From a checkpoint of a small transformer trained on Wikipedia: 5799 steps.
Each number is 128 + 32 x the weight over its row's rms, rounded and kept within 0 to 255. Layers, rows and columns count from 0. Numbers have three digits each. The size before them is the row's rms in percent of the matrix's.

# up: layer 10 MLP up, 1024x256, rms 0.116, rows 504-683, columns 0-31
# down: layer 10 MLP down (transposed), 1024x256, rms 0.363, rows 504-683, columns 0-31
up504 088:105166135119135140159113128054153165094141022093142187113126187137058117114144152176148177144140
down504 087:132120122156137137176194079124121101172079110106099112133105092154134166165100071115103071119154
up505 109:135086164154071050147086181183102090132160155181103195100146150126142113137141109120157163144179
down505 105:135130162172136147115145126127109154156098087125156154155158084141126152131156118122126115089192
up506 096:124125141083128189122152129146113115126125114194082102089131084095137152128146119118109170183138
down506 095:126141123125121138154131113208174122120151145128144142171131123147125188184109073061136105117120
up507 116:120098145147129153156143120111195100192111103157177146134064176119143165135092128130095133062099
down507 119:131126172102130174147106170143072099175103097108140124118155147173139149107124108060080139152062
up508 103:140145118099149171085089109116123139129143153065196169121112146190071158146101118159143064090115
down508 104:078130148143131148127111143159104087147100139152112147106102117150146104069106184110151078128133
up509 091:156122145116094129079138149099192222152119102178187069152100111131127126161144090103090101130116
down509 086:143136078107159129130129125191098163107105190135119126081139118160155182085172120144098135105212
up510 099:190092131134173130097137087137171187154149067162141159128030145102129127172109152104146118142120
down510 103:125205127148166136137130125142101080101126133167106132149107163163141128091114066160150091113150
up511 101:128114170102068110099068084146141141094104146140139103145123089101173215127145164124077123104140
down511 090:207109110126083092165108086124135110170122090067193148109100130168148119211171143226116117117141
up512 104:142164115186078111122120168168118137135171139119120175145222193095162127206051081173125196138169
down512 100:095155058142181145165086133125131141093129131127156063131211113143122065128148120155144079113139
up513 091:201099101115100050115080147123117166145196081144159098147138104111113156113117123137122142115168
down513 087:146122180110154147170130180116100082117102125095163160164089166099133157134045064063116112174062
up514 103:180113131073162175079130100086130099111105138108137116048128077108113117098151210094155117109126
down514 103:143134158225154089077169154113112153111085129095131219158164147127112119094177147109068060121121
up515 103:097188113119112134157120123160109174142103135148100146070117111069111150093155169136122108063142
down515 105:081170129072136115028152109124105095124099097134102113078145094118133135110101159098116115135099
up516 096:091138129178072145158088126185181150109096129114197087115190139099148164119117182093112114105148
down516 104:157152128116112159189144198145140128073136104126154151120108123186130073134148112143140089095097
up517 098:132135138115083078088107048097144150121189188142095096139158136120126143130082163061154114125131
down517 103:136102125073137122133102118101128106167143124153106102125065112152094114156096140095132138115146
up518 109:134154117138137150118119048115122155161078121123144121102130131171100209158139115170156076191117
down518 101:098164154131107139065135113194147146156126171079104105094129084078144159141138099142176186096178
up519 109:156114126185130142122120147095101180112113155126102149100068128151102130141133179115075073136055
down519 116:101106118128082150147146092214112106163159174156085125147071144148101163151105158110177108110151
up520 097:142137146211139098102150106151090075127121140099119225108138158135136111141133112150171140101118
down520 102:126114108172124117145079156101092096065142123155110041103170125206172124166129041089136096102118
up521 111:149114115166127147204107106115094122126102117118039113170125126109121106180163132119139179097118
down521 126:146098113095170102141131172146119142121120111092053120097077170134184132130125108115128138083110
up522 102:184085095122174139088096186086114125078082159092108128088195150155147094129084084127152134146159
down522 103:163140161171144108174125144134114073128161092167165115123175152107207082150109133071154174118112
up523 099:116126123166107089125149059090126214144121139147094059062106126077125120169160112053179135118170
down523 095:114142200124144134107171100135112112190120112138159150055071140099140136135086112126172121132089
up524 102:166134183095078154176126120117083162103164116169116147120118103091114130163134071125072144153086
down524 113:126130096122033194102143125075129169109149120119156135056163099089128092077053125118157194113108
up525 118:117110170146053152126066118197097115129146101154152149142140124102104112158129146122099154098135
down525 128:147088117107000095131128110128095136106174172169150097120132093149095077126080155113171132147095
up526 078:162119159095061156174151118098087131108121067133038115120098111131107160161170167167132072141175
down526 085:103105142188107199105142122154130120105139131079135157158150128121112133107130102182093149172079
up527 098:144158123111115101170068152130090149094123137155155189130160066105150134146101166106153125156099
down527 102:141119142099068094115117157107064090131148165074131173127189124116074112118110129167215150074116
up528 100:055117119096154138141107221110153114084135135161105121121171108033091103154136143166113133136129
down528 103:159173190117063089113169056164122081109117066126143144155073096146160101124122130109097172182122
up529 103:172141185170131145134144129170109040183127074125102139096140164147130141173092066120204122171139
down529 107:133076140079090156135149127085122116129083114155137117139082119156144111083166071154104182047154
up530 105:126189113064143141101102147165117120109097147137125144187070137092066139089183185204136140139127
down530 102:149079139157159114169164141147129106226169102156152134098171134144141121159180067075097155115102
up531 097:092122144085136184147120091123145128183121117138084111109111142110117099126188072108108147126095
down531 097:108136132143191153146169141141156055089117118156130145109148082133175121083151082094141086183130
up532 104:097160115189110110098119159112117125112133166109117169080121141092126150137132093116144099122147
down532 095:065130148141143154117143139128152170157176117108161155171141100095128147172132158112147135094138
up533 105:143102179138085135170126155088099102103049175156089088118160192092162180150088119181081071079075
down533 100:087176127112139103151065085099123088129141097136138127154093140130086049112107148111081142135104
up534 103:116105110169151152092102116135184083166138140176115193139148125088174099144120081100109132100127
down534 095:079125128119177129086116130118085082148104081148183069115107105109100153147155158158142109118138
up535 097:080081133177119158103182155065126112146090086195101124053133132140142112160140164112097161085163
down535 093:091207163091172120134102086161117079161122128114143092167119153166173115115079133085084132111123
up536 093:129157191108118139112153136115131120164100055169140116108153121172150125160073112153198117144143
down536 096:171092111177130150147119086127079080144110169182170157104135167089119168104123150128119161136182
up537 106:138122070130058118068117124139161202166122124089100180190099143141117159173140159141091087113134
down537 102:150126112160162107133119085157134128118117115151118136116127123123147130138078108085167173197127
up538 104:129082153132143213123098115152125142129107098176079152069144085107103053138155129159132092054124
down538 099:161089147124112094165083147145141059161139099167150091093115173132107152107177172067156137157112
up539 103:158148129170118121123102144114170081134127161153009132101094121182133120127128133146189151166212
down539 107:066162164137128151176076168170175148085149124100125161157108100170145190187152123092112152169101
up540 082:063141133162141145131205197105123159143122093157192087095126145077129169132101130167112137120108
down540 086:099124177128110113125126148127077127149099174117172172056105107137126131148133102184135199094207
up541 105:111136131100163120136134124124114137120143115101136079104139107089129088146178092116126128149134
down541 103:086148085091101090102169145155132175119102207156144080191162121136133129164202049084147101143122
up542 093:126163113098147200088139082137098146114159137133128158144184177176163103161128106064132107119125
down542 094:110146136109090161130151157135156104180060104138096087146132130039113119065095105140118148140168
up543 092:160157133133120125088132100154161188119144137171138148148082172098119158097198141131091129142115
down543 093:129145089129153138207169098169126187134172085234083130130094133112179127153097050147105079128109
up544 093:164127075147059148144167136091116071090068149101059061122193101133149160176112116132143115148171
down544 105:090128171145071172148111108130087180078114106154130177120184154175101180098151117096042133124140
up545 100:085162095139111096131103136118132100088188104159156100161068114132148109172133175099143095167171
down545 101:103125144134111108170114108133171188143134139090149113135155146119058133060131162139123141114136
up546 104:218155157098087143129127142080098154107126130098133102158123127116131037129142101113149104172184
down546 104:151166108140162116124169091122134129090146164104136122114102084118089132092153198091112101171107
up547 107:125125139143059100154155175126130145117067121156098142092143106113148128157124129199083107086132
down547 111:127059107115113148171127107132107140165150147084165085123091173067089121135180153149172146158117
up548 097:107176091077111101106143126118086180131142141107081159073101125097115096108105153150180123141091
down548 108:178070134085149135103091093158136121123135163127083104102142091119121151118148179130108166119080
up549 103:134123144200104118120151112157124103127131138117088161140102106140163091128066141095108127097112
down549 101:126096095223191142155112145114091047167114122171118137069093084142041103082151185162059099146101
up550 096:142188044150139197135186101082150137094156123114122115164105067175162096117158093219126091134141
down550 094:082121140105098073116149121150131151086166079077093099201141163168137120116178122115144137056133
up551 113:141135123170130174152127158180136161117078154034099127164046145162167162186111157114153146092117
down551 120:093160087165116155086132150065135124178151101147197094143136129113102113147150115160108169139147
up552 101:117142166180110175052140131141091153124151055126104142113138132119138094173132128154074147121155
down552 100:174130173141150087120109171150084071108072120134132109140132129116082166162147170090129111107062
up553 097:096097123175174207045052126129095181124123080120103094126120169179185106145158074168142122108106
down553 098:164195208148143140122103172062119149113078074107121202184078116096145185133158107120140088121096
up554 108:105087136132186058152133141111133107059093160123155215208172126150127188164148107087123119175130
down554 114:192157121112107145147133137119121114099155087131132115129178114058091144156154147132109123168072
up555 087:084125140138156158053132127115156202177177112158143150131097106091130145166192129138140061183134
down555 092:132182133100114107115113135144129119088143133109177110155129140144187042145109103160175114110134
up556 089:168153163118129159088165134125052146109074084121072147156123165119082155133134091158206155104160
down556 094:115169143149142161084134135108144144140137113131113134214142136113059153129102093114064106122110
up557 099:128124198163156086144106136120092093136099120153125115072098163125171118146094164091168151106142
down557 099:086138165129122117056147128121183177095187199176152105159139118123108150124122091108184105157123
up558 097:111143169110166153148122162132148214176118139123155135070115137120107163138232109126169172108145
down558 104:118114122143116154135160122131108110123118121137198129125128107107193103062106099157071079119170
up559 102:153163154154129118141124118149135139108090162161137138115126164112181143101134153107122115125123
down559 093:119118088145139185114073085091151163166148118134132083176154121102129148124140104128099089110179
up560 101:127191115077168133138113214144149175098071099142197168098127178104162164107076121151125134090134
down560 095:154125130130142137117144156146064075139171120128076113114168112196084109171109112087162124130107
up561 103:122105117137120074124136086113127118090153087107166117129115115156176068183163124113133158157157
down561 104:093133132152114143093115086161100109136159124097092131127099145148083101117117087148159135155088
up562 108:158116131182043174153123167141192170189165153123131166140129096145136141165095165110146156139085
down562 103:148184135137069117105080192103097100099133189149099140155080152177110192190138117112098110164186
up563 115:109137164125090138111116153123134166076143101148158103098150134128137151136139121171151155109124
down563 115:127129106145129124091137102104120076152151092165085128153138094104132141137157098091125096134141
up564 107:111093097135167209113165069198137142089138120131164075125133172052105141150152151085112163102114
down564 101:100052126157110037126107140134120132159181190087145125092126114148164154129117079181109110152171
up565 095:146118125167132185141114160098140119106123152168210091167146081122170129141141158117122148095094
down565 098:098153131136125176142139066068134105120199117134143141104116128150141148083139100130108116128134
up566 098:199154132150104153162139096150084077091070122163095123122146168121153130143104158153092105141104
down566 094:124158096117212113081059125102151192109185086123141145127097126126162140137128100108163172130127
up567 094:123083136166096084090117148124141147095114083112147216069133180083119160153191106150108122124157
down567 094:091085098050155127170112118102123121153172243121124117168188115130197102137123145117104134146115
up568 097:134114120185125065102172129169127119143091110136122140184150167120135127115153130096164105068126
down568 091:122098155080162102117127102148151165108124154095133142156126109083131064116154137198181076159120
up569 097:124111149132132180163178141169133141168129121125103113105107128080064115121148132138128160100144
down569 103:100116162077091154142136139112110103133158164122096026073083134111159102140177148095093159154096
up570 101:116103162128173101074094122141087133158180171167150115111121103198145151169148152123104179129114
down570 097:125152189107148118120127124130157123140192110105099119112133130097126129101128115140142163183127
up571 094:144185153190171218177138080165187151141188129101123121165066135143158157105085204209136095094161
down571 089:088105108116140165102094100107152119128079152149112114112116115110093143082133122125148143089123
up572 102:153094109163173170158161123135189208085211144157131182097144121082179141099174218168094063176149
down572 098:114072085120157188093143138144140140079105129121087126126133171130150140163213120159060137129098
up573 092:192160106143119095114160113111121072166139099073088198145168094105088162157112119139155160191131
down573 088:134163129163123151146133100108087101174045134132154129143180171137083147104126144138080140096123
up574 111:156141132094121111212124102113111077088097140143133189108104208135160143139074120147179136088116
down574 107:103111180140086128105129168163196150095121138094121118093093100121158164145129148119092106125141
up575 091:112110163093118070130156111116160138109090142123125081175124127108133115169134111125138143160123
down575 096:136135112142144174084116144100106142112184137135181134067140109120204145110071125181080111111146
up576 102:140148116147110127136107141111101160139143149153118119126124148148159223152204093064145107148118
down576 102:127119117098159098099104107073171138091163054139110145168182083208105129108133137147092125142122
up577 096:173147111087101079142126134132093166144109143150135123158121097054090129113138175124138054140156
down577 097:106095112135172114154092089111123117133184131156146164097108110147163114141136122102124157173049
up578 096:216119093164104104121052098156124146131124107084115123155162172130071165087125089111182111124113
down578 095:119149171106172090074132134103198097051082148148128122147117122106159109093136110067133145120127
up579 114:094164118146109160134089153136145110205145092116084163157104124101167076111155077156101151201139
down579 115:108100070033160175112129145155070133164138052116148159176160130087170079171146155162135123146090
up580 101:078112131110139149079106162132138189045166129156169112186160151188145078095098128142126079141092
down580 099:145148130167072130118164089088087079090085199103117136110105112132132124105099114153103122123167
up581 100:107112074195192143092115117152155141153114059153102142162119111140175069116108119124147153178107
down581 097:183159137155098078141109157099141082120103130120122163098132099188125144191188095094165139144129
up582 098:152184168094125089143094145148116144139176089078186133106182134050132167140133159137095141131102
down582 097:183055113134108093116136116160191216098104109178167132130160125168131070149107111118138113167135
up583 094:164175088111117111152116121147138149164094170167132152123184160127118109097116162124181094121040
down583 096:130121136098147128083197205164109145164121122116180142150150188182167114135146045070121125107091
up584 098:152142097153071112143111160166169137178101147135102071179094167084116114075086136102133129094141
down584 098:119179141153087150115097117191130100119097128074184115103163139086164138157088079109122175080144
up585 096:097166130111120171126110167113207124100106141133071109133114066104080152177131143137172098174165
down585 091:104052120143113099145112168170154132100166125098110160138117073159164128069118096107182207071153
up586 103:153112117103111113112120086169151192127151136149105169097082051087141113114103194098174154128177
down586 098:119123125147138120139118173130150114128097203155103052131126104131127125152133180048069149195109
up587 104:131120073104126101199114144138100174127147105069128142119147176108116102138085135144146166091165
down587 103:181147133188114135118175093130109101155134142157152135088156137153095140170088189154134142136143
up588 096:114115114102099083112109154114128141111155106082116152123151121138116137161130145133170124137131
down588 094:128111105155135096161170116120145159156100122088115098147135111147151132138158139162142114125104
up589 107:156122115181070121130136164141089092104128124068142159120115112180195166160147123134117142111125
down589 102:118077167096164110118143122070123126137123132135139098122119145165079080114193144056124126134118
up590 110:157163095119171116100086073130091120148121105127083132148135060098162094127132118098155140117139
down590 097:108162093123128097104097140126083122130103142162082171147134158130105146166090123080110052148116
up591 099:071183120170118129108155123144114102136185098118081131166101139130180109148107082150146124203069
down591 098:090132093133168157180160110097096126121119142108097106168116098102161125090183103160140130145123
up592 094:176166120133137148183138150181150173102102156135145111132192131171150147134175171134182126105087
down592 098:145145139119106147184110129118124118131100105102095087075168158090133174121126179149085193132079
up593 103:118109076119128089130189144097166082131114136161123163102128049210099170176137102152203147120104
down593 105:161131149148172125104100109097157151147194134127102106129132097121133150103112106148084165130086
up594 095:111092159132128086129107175112100161144153185180107119142127161170146157164102080075145097119128
down594 094:139146154233203057116161121144097168130156042119155157113112141142162172091119146075145114112148
up595 099:154153055141150087114149146091154113178102116114117088104133168122174127111114105200147122129197
down595 097:152165082144091139099182134153114094105153141135165119117143140193182060126136094119096096105115
up596 087:163120092181171132070110141107139096149154173152181061082085124090154170108187142074034139120069
down596 087:201164166094178117178097182133078136157181090139191132165124124070090146106087147131079126117080
up597 103:110094141133122082146101044139181153091170109084156136078132119147169152166166109142143179183154
down597 104:145069136112149143139100155149082155135199160125158114153123096196135120148140145170090165154145
up598 095:108163078100125141118144151142118184097112094095156135153072110136122145116109103147117146090115
down598 096:152093086157195171110106182144129084146093147170105123152149127106092116199129103092127148145105
up599 088:198148095125110123123038129093088092155160129063099060068135106064127166134166099219087139100141
down599 085:152145122117172080095163098129098139124105074108136186187092169019070196078115098116155098083123
up600 102:112129133146162179133111135098140171142109057118091098158133132142103143133097106175176153076161
down600 106:153130128164143060114071147132120105136101115178136199142180139170080143090227144121093152119091
up601 097:152101182077124146129147144116153156114152093231099106156109121099152122096091150124135072097181
down601 108:147184130091088129150115073135134106158131104120178072107119179107152137169075171181110146124123
up602 095:132137090112137141160131086123186135139123154112119092136141115152136144146143180056117151162152
down602 097:129090209165135060169049116138128143128153147096177173132115177161198084172141172130095080090088
up603 107:216171108121139137192198101108111111128113133176156035164130126099151110184103116192148115134085
down603 109:185074185135088107167157067111128151112131098053156143101088040080094079079101152106142115118152
up604 094:140045150137086119135188126086076127156134142140094175153145142130144139156093111127183148127210
down604 091:155107091150117115119116095152156157185104141094148134105179099092142115165061117152126166175129
up605 106:125133110070120142082205152153138114160135079110057143145167107159149084192096080054157178136102
down605 104:134144153126131125105098186102111158104117083111093166118144168154160128162121129145126127130150
up606 096:079126100059111147132093158138117194177105151223149170155121101114059160157135120099080133085130
down606 100:122190112157130106157126135085114137102169142186175175132125126125093156121168125086118136123114
up607 104:194112178164143127161138113165153165183082117096179144118125114096126193176152054093094148118146
down607 101:157127164140113097078052105107110173158145120140183094140190086115099141063103081171077105151120
up608 105:113190123181122115136124143135133106095101141071082135187111174137158105174090103110104118112126
down608 104:127115115138189164128090145150123138130114106163080136135106080117139065129135142093163113135110
up609 096:150115124173148104155159106133164138180083072187126127141139137142101102078111157164184122120158
down609 094:143122206103134079099147102140237074155091113098103115114093123101122153194135070115163085181106
up610 107:169109111146098187155125090143073111125116108086162105112137142175172146155150072158093094117153
down610 108:135147205132061123172111157089114125137145181125119126155174085139114109096124130176069144127078
up611 098:149059152127117112189127166107092138132143129148157132152147113144177093133161095207169154119115
down611 093:155163150110133152098165131142198172043098082095114154124170177162152170115081103136066137151049
up612 102:089074092167126126100137124083122060139150105103135099138170138096190116109157113153119089117136
down612 105:087115093136102135169139128174136109125133135138090070181142110129094129167141189110201177164136
up613 100:128077041153115127080108098094110062158132113139127130118117192171184113151126097112131106105115
down613 096:136114169126133162128069069153148121097188112132119188168129096138133155074159130082141131191210
up614 104:212164160087168116113101176156156121147100099118099184121147168137169093154157131101132132118140
down614 098:095139150153061102162093082121115135148205140140180169046069113072074093095100167136107157056161
up615 101:095114112188118136144123121117082098147151142101080087083095090119136114085162116206125120093134
down615 100:199141167092136173130053144139156147087084132147115193106167128142182182130136102113091120126183
up616 104:144072141128092153081129186166163107127140131129126154126109132148134195155125084090184123103155
down616 105:168071106149160063156180141143149128168157094127137126130149160200127115127169090147148107121110
up617 102:189095149114173168122087081136075142141164118088097105092131105106136125145128078115168175143120
down617 115:091095104133136098164088104169124053073189120134100088106120143125086111155126155088115098165150
up618 097:137160137112130126109150020164102178108155112135138144087161197128143126163115159124073086111096
down618 096:140156139151138097134136114120108096126099141110119104136094107122173106118161099139062118106163
up619 096:167143091120084122169104140130143107173130103145086156105077117098149050185151067114149154094143
down619 093:125107164114071107109157139064176164113111115139114102119211161115122135075078178133146136073154
up620 097:161130075115114138094119145111086160151179148161139096198122103127143158153096074093164108142144
down620 099:094089203144109090117109086124140154093153088079097180139073084066207137102102119109107156138153
up621 084:165090107105174122122107151167110085150169072104092136156175110191144162149138190172150141102156
down621 090:202186149105116098096102095113145162128105089167109156156156138083075133111129133145086151121157
up622 094:156137121121133172111091084118117159128140109102138114197141095077099142099092166133157141128109
down622 098:148189153105132122169142163107044165111137127096235144139116124120063083126105047101183151131085
up623 096:133130173179085121144102237166109165073133094096121111101169089169166074095122106158091197129170
down623 096:147104096190146133143076148106199132085104148200128110173159148153125172118153198095126090166146
up624 099:137203135172126127093129146072174149077195107145120167110152148098120116092162124085081115103155
down624 091:154136140093084095139152155179097131141146100172057104140146154134096170149111132133150121160118
up625 100:145085130132123160071114098123139109168154137079143119110135192098149110135175100127175159107117
down625 094:134122175120089131171117180186121159119117121092142104172113072138118117154102122152078120166098
up626 105:135127104213170095114139153104132115115074122100164165161082176104158099153146148143155168088150
down626 104:147136053105135178160109094131094174115155080099098123079120123126208144138117108120117112127080
up627 110:112097090096063055114087119110134119141212094116102178173159111128140071124136156142130092109089
down627 105:184113128122126141148133212104136113176125120105145041115106157114216190147162168121171163141139
up628 102:100110081146127148144103131148174112090150085117114176116100088162137177153190068097108127146107
down628 096:149145109173174151153112130106146105128127091138123150202073162169093108084116121087193121135217
up629 094:153144137151135163163106158092154085133178158118170117180138145125131182173149173118136149146130
down629 101:167147120127141133089087076139132069161174107152169147114169131082120147055160122132100111160168
up630 092:096117153113119152075111099136100166115186104156057079240121157115162198130121165127072093150160
down630 090:136117079164129118137127129112146148115115147148134181096100075064176085121191099125134104131071
up631 102:104085116116119113098164120167038110160085104107153116156120178146170112153156129128140141134117
down631 098:157148129119194143117149107160135127123150136092135163139078103140146115135146161147141139163088
up632 099:162144153135084195063169171114116158158142164079115109137116119153151148125152115105109139060130
down632 093:062085110147131107181173136091088131144143152177133131098120142107142141096111169113037118109105
up633 094:123130116152176139080125119164122123138121119116154144139158129109121129131130118156136206129154
down633 096:107108091155141109136202122102086165123146061184196124133168128152170109107141110113128109150060
up634 098:161154164168150189139091113166161174089093040177051083129092168128201129155119136158137068140140
down634 101:082125130102160117058162113049172117121126134189123220100136094154124164164157134158106152120091
up635 100:130123111172106076106158135153071138128109071104116126158091052100126082165075188191177102066140
down635 091:122163128111174174141183096139136095170104114082148185166114107136179127156067104149118158075081
up636 099:131155101080108146070085176111143137114175170112147121168147127145187178093128073153105107125071
down636 095:124122137172135109101142088133112133168171188116123145109100169195129122184151128123152140131170
up637 088:146132083147198156142096146076146181111106158087136158142222115092084102165142125117137043142179
down637 095:115104148121151147137179135165139147117147137123150101097056050166077172118157134091144158122148
up638 101:105132111110078139129150126131147204141071137087092077125127071190127120151145126186144123167139
down638 098:130115147180173177150149066120123207134164129142102143130118133132168164100148117098146084113102
up639 099:120126078188168107088163160170185100158158160106088134209155091095148206096151176140144159169092
down639 106:134113093125145126142185159148100098140169133097200140178119162154191112150150206085136142072162
up640 095:113118105168133094126086143130138198177114104097068123122172143104150112098170162125082138115199
down640 096:146129148096087105104116145177094120160116120154108099133200044106066069158099100155155189108090
up641 090:139126111131081110106102094175125136142113075246154108125159060081118083138130141119174141064159
down641 087:157128075105153140149093141098162137084084102143136090156143160163165083102119099087103117113165
up642 095:095119121086125128160157117136149165110128143125155099139107239072179138128093119179149139102137
down642 092:059113141189173120121161125068177070118111146135107113141125135131127121116123175111156097136104
up643 099:178072100144074132107074119147172160135091070153117176125138133143125130113125121158147160146143
down643 096:141101129165126072133147124146160144117173130094194149126130140094171106123128122109088107202093
up644 090:125133120073158065138147190079144143094102112134107113085104153124187149113129106143133155149133
down644 090:102118114180078125141191117108132170128111107152115089187100162154112099152128138182080078171163
up645 104:141120112086200115139150089158162125067156134116129099124097174154202115128132148133178154111154
down645 098:107081146083081158162067182100094096110162122157102143144120129149101097137098092157212108100145
up646 101:165076153137125145148134123104130099160132134127192175070190105116160103111121153112152130116131
down646 103:083119125134106121122133121163190167155102079168171137096100152162153105163121083146125139136149
up647 100:168114104136090182158179126171102105130129123120107110115122124145121125142115139132082156167133
down647 106:097134149086116144171119195122048112134122109103137101171135111121102083085111104149165086132124
up648 105:144084179123148097146098069155125180067116142126122146114108111111156105095156074147137062104120
down648 097:115122155103091147097135213130087118157152087124104098152178196116146085148111212120114140129136
up649 098:100133105089127136153148120117177127177137102149151127084202143135126141130131111151128178136174
down649 101:123117119092181113120108137115164073092163107140119138180064136118127184113147081072108119127169
up650 110:145142162104127159089093126151160147086123162135188073177105142122118173136175134161156131116055
down650 105:107140095116172219125116117125133094098146081131151158149149170178133122162125180113108166123078
up651 094:119167097143134131155124065136171160121120133152103144124093110144109179098145106173127097156118
down651 085:162141107106149117081081106149096132194119128089146139171207089123123089131135122095152118103124
up652 100:133140140088134072160175148168150107156155162158104082119108079124146140132163129190175105111068
down652 091:085125143121133136143121106131155122121089069091114131116138152180159163141138140099183146143157
up653 108:209102059094107118158160182157139069164124104179137123139146122122099113134144162161169189135183
down653 107:160117105161051152147083095126101120175150153184117088124110139196095109107106126084130095119186
up654 096:142090098151060132183126130180160124063126088168124042067117113122152153145139093137175170185112
down654 103:163147151076056145125128118200112151058129114188126145100093183122115226092153122124090154159139
up655 096:150101109131096104139120173093069097155190117105148064098137097083162132180136171100080126174144
down655 094:112137117051090139131192117165172113164175155135144155170138146131076136089145135128141126104164
up656 096:139120116127144140152159135021130162086073122109151100146090152133067122134086161107148059141090
down656 094:128131091107184114090142166168098105129164173069140131109091101105147157147095111171131159119156
up657 095:127152130216153095147157165151164123111107074160107137111096136155130141081149186128098140099154
down657 090:110094158146191135145113139076077128189151148048124125113128071204149111146166145066092189179132
up658 094:154163092158078150139122131103097133104183099120092182080111095136111116123148149102095094067104
down658 098:122141102169129117203128163135123138124085127168183158119144147117124148145085141041126152147151
up659 096:152124091162122150129123154107141150107064070134132189123075127164190118137155133128112173131142
down659 097:153140120136173156167118108073068103125150135145136104054095146096088175184157145097081157120070
up660 103:159122118151142139116121133140121135200080102157104170078076131135111097183120152104125117095109
down660 096:110170095120159122126182166131133204108153098127107102177132143092108112097152147073131099092120
up661 091:166059135182193138170114086078145163090076078117145178094119131152109086176147109107161066088118
down661 087:124161148124171075154141113146198093084163120134122132173132148194122133114137125126138073120052
up662 109:185105124139151139090144101149116166162138103125111082137130151084162154138093185122150057097135
down662 106:089115112119154081177133139136113114178116119125090094118139086118110139102183151154158089102126
up663 099:113102156105082141152166073115093132099169105141181118137112142139142150121129163121073108098117
down663 101:146094126136113121163108140139206163141124154180155107118213132130087133129134129114093101128150
up664 099:214085078069166092111130185126175077112148168166189134121124088128166178116154124145083094117122
down664 103:137104111075199139107116138107135101149128169102139104099149171158143097122131111129155127158081
up665 097:142158132116205120093122182126091149082063155144070100144112104106171052159187094105151146135063
down665 098:157103101116167198130132109166086120129138117094115105138118121118147113166095131093094143077120
up666 091:148106073091132070103150108180132124138101170157156109100131136099209131187103101088153123130138
down666 094:113140154151223104163190150135087158153128098136152172126145074128091132166125077094125147136119
up667 100:127143128101168170132062071133138110141151136136175122134137085100145160105118116168176160124173
down667 101:135093086127140085132121126129154116058176153116133125133093099176193107126144175160114056166091
up668 101:120085157143136142198129151107047127111121114128114118129102140179141095128124135104168191128112
down668 098:090129146151191135090079168178139132113129106132200100173111177086140101139142100157068117172165
up669 098:112099137159125125117146128109167168130108107081054130150088077142117102142194149121154155103125
down669 101:200154142173169134122133137093132084104121109144166106135097150133167138035170142128164197094145
up670 101:154155092114104104165170071067087209096138086127147075105111110104148128202115105136128138107087
down670 112:172134122133076112136184121143160131165164105064114132078100148121099127082124136145151102114105
up671 093:114187162099094106106119198085124113156189103120126101074091098137075146130067113137112127103075
down671 094:176131098118096111145109047102184121116185175179086116110153168091131149176120108149096134120154
up672 091:077102092110100111133126116160105112146164128171165117123112114198115116117113055097126107111154
down672 091:131151155172178085072161117111116147142089125108109154117118071146112146172151136112070107122129
up673 099:119146179159169132108070158023096138162151114125108131143081195131120149123114165111152086110123
down673 101:166111092158170119128095162112145126088136120166129094112127129145144142151135106172139076175175
up674 104:130084127155099140173054103156122160157119115089195073125028146179151134108119095128148156109167
down674 106:157118108100119191167108098146150112093108110176145097099113133108103173116107167041080117159093
up675 106:105101072127125166140097119143116159191094107152081137219124168158145149137127140136133074154191
down675 096:054171117136151116138138125122092105081134149095121130124161169089091150131159095122078134189093
up676 097:147128169081144182138119164086142179142109132162163145072110156056146114123126182135072121084222
down676 092:146121088111174128128065183122100146136132125129120082099117094089186176098169117152146172108050
up677 089:129143095169080127116145110123081093126114122111127160151065150120102138126088155156175083100173
down677 087:120117128064141191098136088150146123178110102128121122129142172185170132180130096075098118133123
up678 119:162140132139161087088128127137142164139127121121183119162153140089087125116170122102077088161068
down678 121:075155123141170146159093141194110111112084097132153130077089119120094139087186165114096099119137
up679 100:118101160090114125170163189137086151143177158127115060175158115086094139143136089091153129078194
down679 100:099134087080110047126142086170154136116103069096145156178062054099113109129104169250139154135144
up680 100:142090138137149103061098169157160116173070107088090113132187090102121174132167098119121118147165
down680 097:161146113106213171169098189118179084089139157161206149096103132131120165138166198100098161122186
up681 089:156143137107102122129091148143194102156209131152111103194163112087132133087119124160167105067137
down681 091:148163174129124111130185120116172061187121149106097150107143066110095101110097127128127087135137
up682 106:159162143117101197104148103101089130084088116111107131106091096151123160149133116169111112119133
down682 104:122107102120129128131100101094078108121106132129117103135157133103117100133116133137144115085121
up683 105:135082070106084052123105097139142151079098123176110114163106126161177109141126087097119132078083
down683 101:176106148158094132161166122054121158162129136091116095182096195111111076100156070161188053046138